config.yaml
vocab_size: 8192
norm: "layernorm"
attn_scale: 0.0884
schedule: "wsd"
decay_shape: "linear"
batch_tokens: [16384, 32768, 49152]
Each number is 128 + 32 x the weight over its row's rms, rounded and kept within 0 to 255. Layers, rows and columns count from 0. The size above them is the row's rms in percent of the matrix's.

# layer 2 MLP down (transposed), 1024x256, rms 0.0572, rows 924-936, columns 128-255
size [104 110  81 104 101 108 104  97  92  97  93  93  98]
[[128 111 133 110 131 123 152 173 160  75 155 130  87  87 134 138 125  93 138 147 143 126 107 149  90 113 147 146 109 119 100  74 109 131 154 155 164  96 135 228 208  52 179 141 137 175 143 111 108 102 140 104 119  72  97 114 126 147  93 148 116 152 126 135 101 106  82 137 141 178 111 101 160 133 133 151 120 105 138 150 127 118 111 145 127 169 122 121  91 171 153 214 100 102 151 169 129 104 149 113  90 113 108 131 174 124 117 137 149 102 125 134 108 133 127 161 108 187 136 137 147 166  86 133  58 127 137 162]
 [ 36 126 203 160 163 179 146  93  42 123 131 130 100 150  74 124 137 150 124 109 131 101 197 165 145 167 130 128  99 125 156 140 102 125  91 122 106 155 122 205 105 167 160 177 106  75 141 165 114  86 146 189 133 133 191 100 105 152 134  86 137 149 138 101 137 122 104 136 177  90 112 224  67 107 112 170 180 105 105  71 113 202 129 123 153 156 160  76 102 108 106 125 163 123 137 128 157 103 119 149 148 181 183 155 159 117 133 121 151 177 135 123 178 121 144  89 136  67 114 166  51  74 108 129 170  69  98  91]
 [127 142 145  95 105 159 119 123  94 132 143 133 146 139 124 131 168 137 158 168 117  96 124 104 128  80 124  59 172 178  69 144  43 161 128 146 158  98 209 133  98 172 135 158 145 139 112 172 106  93 116 172 114 138 174 109 160  96 120  91 116 148 146 141 156  85 112  84 136 156 102  79  71 144 132 116 140 138  82 153 165  56 104 128 105 156 153 188 142 162 161 131 143 124 109 140 113 130  84  96 137 141 150 111 108 108 111 145 119 163 157  80 121 135 117 163 152 183 119 108 124 104 179  59 169 131  99 122]
 [ 47 138 151 177 115 153 134 140 187 145 163 166 115 157 108 110 121 123 119 147 144 107  97  83 141  76 160 111 134 178  62 177 169 122 102 144  81 164  77 105 156  72 135  90 177  90 152 184 180 126 171 189 107 131  85 113 140 173 157 100 145 119 160 172 161 109  79 141 109 106  80 112 137 132 120 100 156 125 135 128 135 107 114 132 138  84 107 156 156 161  75 133 148 179 111  74 133 116 121 147 100 156 153 125  70 121  69  78 162 163 114 145  80 125 131  79 175 109  85 100 124 196 113 112  88 166 158 104]
 [122 114 134  86 125 128 109 120 162 138 190 125  49 164 105 140 112 174  51  84 138 140 136 176 151 148 129 100 123 106 157 116 175 164 100 130 145  95 112 147 159 110 125 207 123 155 120 139  76 164 115 145 171  55  89 123 115 123 143 171 135 144  90 149  73  49  84 127 131 186 153 150 156  79  80 138  97 121 182 146 142 188 117 120  88  91  89 125 150 172  70 112 121 146 197 113 123 175 140  87 167 132 100 157  91 112 175  93 126 129 160 108  74 146  96 100 168 101 134 141  75 121 137 190 154 167 126  76]
 [ 86 138 115  79  91 102 119  51  78  78 134 171 151  97  55 160 152  99 117 118  75  96 140 136 150 121 168 168 126 132   7  97 149 132 142 122 125 141 127 117 155 133 172 131 157 160  87  63 171 170 100 172  93 166 139  95 155 107  98 104 137 210 111 178 113 125  55 106 130 195 144 130  81 184 181 162 130 187 172 140  82  67  80 182 191 106 106 101 173 116 145 159 145 141 131  93 133 116 135 145 187 144 119 135 147 154 144 201 194  86 186 124 138 128 102  73 110  89 146 162 114 149 137 131 115  75  73  85]
 [155  91 135  99 143 129  72 179  64  63 146 175 144 108 126 106  62 107 179 116 103 117 157 161 128  88  97 149 116 106 137 152  84 150 122  82  97 141 143 119  97 124 137  99  77 102 118 116 137 143  65 124 152 129 106 126 158 179 105 112 132 108 122 116 132 139 188 124 135 184  70  72 202  97 172 132 203  75 138 133 117 133 106 122 135 175 128 181 120 153  82 116 113 106 116 140 143 108 128 141 136 105 111 121 183 133 140 191 135 137 100 101 142 151 130  98 114 149  86 170  67 147 117  76 119 186 153 138]
 [136 115 175 134 120 169 141 134 106 129 109 106 158 135 114 118  71 127 115 114 123 142  50 165  58 120 114 130  92 173 112 159 138 167 122 136 133 126 141  93 126 159 122 168 162 162 110 174 144  99 129 154 207 133 104 168  85 137  93 188 168 162 129 158 111 101 149 166 116 155 130 151  99 106 128  99 165  45  94 118 149 126  96 131 152 132 211 133 110 107  85 146 131 147 141 106 136 142 132 174 143 109 174 160  88 135  67 103 122 130  21  77 125 148 117 177 175  71 125 158 135 155 130 172 165 122 141 106]
 [181 125 104 109 133 123 134  87 134 119  58 108 181 114 125 123 113  78 127 121 117  93 144 147 182  76 124  99 127 135 140 148  92 146 132  73 159 110 112  78 126  95 199 124 116 147 107 193 128 148  99 154 137 117  96 149 199 113 160 111 123 148 172 115 127 147 156 130 146 160 167 114 133  64 167 159  88 125 157  92 136 131 162 120 109 126 105  87 163 162 167  69 126 131 126  86 139 149  93 104 184  58 103 162 122 178 130 136 179 156  80  95 151 169 135 150 117 118  70 124 135 147 143  75 178 131  61 163]
 [150 142 111 156  98 141 121 111 112 111 122 161 134  99 155 137 122  92 127 137  97 117  72  90  65 149  93  88 132 123  94 146  96 139  88 145  75 143  81 166 111 112 126 153 191  94 194  70 119 146 136 153 163  95 195  99 114  98 136 184 130 179 117 132 113 106 112 174  86 159 147 110 104  51 127 106 136 106 160  96 121  87 119 171 110  86 134 159 151 159  59  73 104 170 172 123  97  97 124 166 136 166  91 160  83  98 122  84 107 117 154 131 175 177 104 187 127 101 160  77 123 178 130 125 125 110 103 140]
 [133  78 128 122 185 192  90 150 146 178 153  94 130  97 100 125 100 198 121  89 176 147 113 129 158 111 116 176 117 119 143  97  80 165 101 119 149  87 127 142 107 110  99 141 116 133 110 155  86 126  75 102 163 153 133 130  83 127 131 155 160  56 148 139 135 134  87  96 108 165 122 163 143 132 131 159 101 126 124 177 174 143 103 139 188 120 101 101  19 171  56 149  59 197 124 133 109  54 143 131 129 138  92 152 109 131 144 102 100 164 147 118 104 142 114  96 140 153 151 107 152 140 107 140 135  98 129 159]
 [140 144 112 155 132  76 104 164 112  96 117  96  68 134 121 113  77 147 145 171 109  57  81 142 175 133 154 142 113 154  88 100  57 173 116 167  96 109 139 119  94  59  89  94 189  80 142 115 136 110 102 167 142 188  89 114 158 147 145 143 128 109 124 123 153  92 170 171 105 131  79 109  80 115 133  89 122  93 119 136 203  87 143 134 153 217 148 158 145  88 187 135 115 106 121 128 114 150 159 140 104 117 140 152 122 128 138 159  70 153  92 123 173 142 177 142 125  84  88 116  82 160 109  90 161 118  94 156]
 [129  99 169 128 128 180 115 116 144 118 131 102 130 117 146 191 165 134 122 109 100  95 151  80  72 153 153  97  68 155 130  99 159 137 171  95 146  52  85 152 148 136 144 153 147 146 153 117  84 168 151 165 152  67  98 172 115  95 101 105 149 153 139  80  78 126  64 129 146 183 111 114 158  67 144  90 109 117 143 154 142 147  41 106 113  64  80 117 152 171 124 151 119 124 141 140 188 175 172 158 196 178 166 177 131 166  75  91 137 171 114 123 194 110 109  65  90  94 146 173 159 140  87 149 116 150 102 165]]
# layer 2 MLP up, 1024x256, rms 0.13, rows 925-936, columns 128-255
size [ 99  96 104 107 109 106 100  94  99  96  94  93]
[[168 181 114 104 132  89 192 191 124 133 174 190 139 139 107 135 136  79 137 137 167 131  70  96 162 103 160 130  99 128 120 170 120 137 172 180 104 121 122 135 143 117  95 136 139 114 113 124 153 125 156  87  93 119 166 160  86 112 162 129 111 147 183 115  82 153 141 102  97 184 169 118 124 163 175 121 136 117 169 148 136  58 103 128 148 112 178 154 170 118  94 104 124 107 142 195 125 134 150 127 152 126  96  95 111  83 105 111 132 124 177 138 120 112 175  99 161  44  85 180 135  97 129 122  89 120 164 113]
 [115 139 146 101 133 154  69 135 110 101 129 184 101 159 109 130 160 138 141 113  80 140  65  35 146 111 149 121 122 185 174 133  89 124 123  77 106  88 158 142  97 161 134  81 120  87 111 140 143 143 136 115  94 123 154 142 138 111 223 144 152 147  59  57 141 138 109 112 124 130 126 135 108 144 131 180 153 116  69 121 128 128 143 127 120 114 171 170 117 165  96 216 135 128 194 152  98 142  51 115 140 178 152 133  96 121 176 153  95 142  68  76  86 121 102 119 175 142 122 143  96 122 174 134  65 109 165 115]
 [122 112  82 140  74 136 180 123 142 122 127  73 159 141 200  99 146 122  92 101 182 187 107 107 153 146 112  57  64 122 130 173 174 129  63 139 103 104 195 119  86 111 110  88 147 143 133 122 125  93 154 167 132 172 159 136 106 114 106 141 113 150 117 161 145 166 112 165 134 176 112 157  91 122 117 139 119  88 128 126 130 135 134  93  97 117 130  97 141  82 101 106 141 147 139 149  89 127 138 199  97 123 100 116 110 147 132 108 130 137 160 152 107  73 188 126 191 134 102  87 123 116 163 163 152 156  92  55]
 [113  99 157 141 123 150 126 150 137 150 163 115 103 179 142  93 118 147 117  69 107 184 122 113 117 153 120 142 121 127 146 172 146 115 109  95 182  52 104 174 197 144  72 119 112 147 143  83  99  90 151 147 116  99  85 175 142 110 134 137  54 104  82 172  99  69  81 164 139 144 155 133 106 124 147 122 118 131 120 161 156 121 116  94 123 163 110  83 115 163 136 106  92 180 131 176 113 170  98 132 199 172 132  95 131 110 108 156 148 109 235 100  98 120  98 105 125  76 117 147  79 114 148 137 139 153 151 154]
 [160  84 127 133 108 104 165 146 136 120 112 109 147  57  87 126 140  85 121 133 127 137 156 126 176  85 136 113 126 164  58 151 166 119 101  94  79  83 169 156 150 149 131 177 126 162 168  84 145 134 146 145 125  91 159 148  96 125 126 100 152 124 158  82  55 143 111 129 124 112 148 124  81  99 124  41  98 172 133 144 118  94 109  96 172 180 160 101 189 127 142 166 149 151 156  91  93 119 136 110 124 127 125 165 129 178  78 207 137 205 135 131 139 167 127 108 146 122 134 144  32 137  90 167  87  93  94 108]
 [120 141  78 145  60 163 158  83 184 127 118 140 130 125 144  82 108  67 113 114 127 142 131 129 123 114 132 129 130 156  85 135 164 196 142  60 115 131  66 119 105 100 104 119  52 106 136 186 173 110 148 118 129  59 141 147 127 180  99 173 159 117 154 158 146 111 125 133 180 121 162 164  94 163 162 185 158 113 150  80 138 138 114 123 163 126 127 120 129 184 152 128 117 137  75  89 215 124 142 178 151 147 126 149 137  64 123 119 130 101 164 159 122 141 138 179 144 118 114 108 143 142  58  66  84 126 102 160]
 [166  67 176 140 143 128 102 131 110 148 124 139 149  57 145  92  93 100 147  86 123 160 107 113 114 168 181  94 108 140 116 118 132 150 131  86 153 125  88 123 131 170 155 119 121 121  86 104  91 110  72 183 167 149 105 101 161 190 100  94 146 153  91 139 139 131 151  91 161  87 144 173  85 155 113 131  86 103 107 166 137 126  76 151 181 135 162 172 138 182 136 156 121 125 142 132 155 131 159 166 169 134 148 135  92 153 124 140 102 129  89 150 161 169 168 176 181 118 120 159 134 140  84 155  91  97 153 116]
 [114 126  61 107 118 154 124 111  88 174  95 108 136  98 156 126 154 161 140 109  90  89 105 163 200 154 152 136 132 138 201 136 125 146 130 116 178 126 113 133 157  92 137  80 145 131  90 169 108  94  99 163 136 134 102 157 134  91 137  94 152  92  95 119 149 175 122  87 155 192 159 158  76 112 136 162 148 155 137 158 126 125 155 158 154 114 130 167 158 124 153  78 147 123 136 135 133 183 135 189 161  57  85 125 100 152 136 137 136 102 143  47 117 204 184 140 117 117  99 102 122  95 119  73 178 103 148  16]
 [136  86 104 175 118 103 123 125 104 180 107 157 125 161 117 160 124  76 105 153  72  98  74  80  62 136  89 133 147  91 121 157 105  88  80 138 135 189 181 150  80 130 152 169  91  42 105 153 120 183 133 172 163 124  90 174  48 105 104 137 111 141 148 161  77 113  84 128 142 131 146 130 184  91 120 121 135  90  95 145  88 110 152 137 137  77 154 160 135 117 124 165  62 142 113 175 104 189 128 151 129 225  97 137 114 126 149 121 144  87  55 141 118  58 111  63 135  93 151 108 129 121 114 131 105 105  79 122]
 [119 121  47 142 112 119  93 136  98  88 127 117 167 135 118  75 128 167 159 142 136 121 189 195 122 164 114 142 118 132  57 134 117 145 128 144 191 113 136 178  75 118 153 121 107 125 183 151 144 136 125 121 146 111  76 169 150  82  86 111  98 129 119 160 162 129 127  84 100  63 140 191 197 146 125 104 125 144 102 145 142 135 121 164 122 130 110  93 134 168  82 133 115 145  99 125  78  80 133 119 165 141  94 140 146 113 150 128 109 135 178 111 140 101 120 141 154 142 134 162  59  96 115  99 143 148 142 134]
 [133  66 112  89 141 106 140 146  91 141 178  99  68  89 119 121  45 119 129 129 117 106 137 154 164  81 139 122  94 197 158 101 119 181 136 142 150  87 154 142  79  92 160 165 126 159 164 121 126 146  93 156 129 128 140 141 103 109 157  96 136 113 112 155 135  81 165 145 114  89 131  95  69 120 101 120 142 109 123 176 148  81 188 123  95 209  66  83  93  93 117 119 137 124 116 143  89  51  92 158 137 137 139 136 167 128 112 160 112 144 151  88 173 134 145 141 167 134 158 149 146 155 172  95 210 104 142 116]
 [137 146 176 152 143 149 116 166 124 140 173  97 128  97  99 197 197  75 107  77 124 102 137 168 120 151  33 110 138 105 192 138 135 110 125 113 138 117  84  98 108 142 124 180 128 114 155  96 150 114 153  74 115 111  43 168 128 134  73  85 141 167 183 131 104  70  94 153  85 160 116 151 104 105 161 118 107 128 123 149 144 108 113 183 154 115 138 125 149 148 216 148 107 160 112  72 147  66  81 157 143 153  94 135  81 141 128 122 110 152 135  68  86  85 121  93 173 117  84 130 137 156 140 123 129 128 166 139]]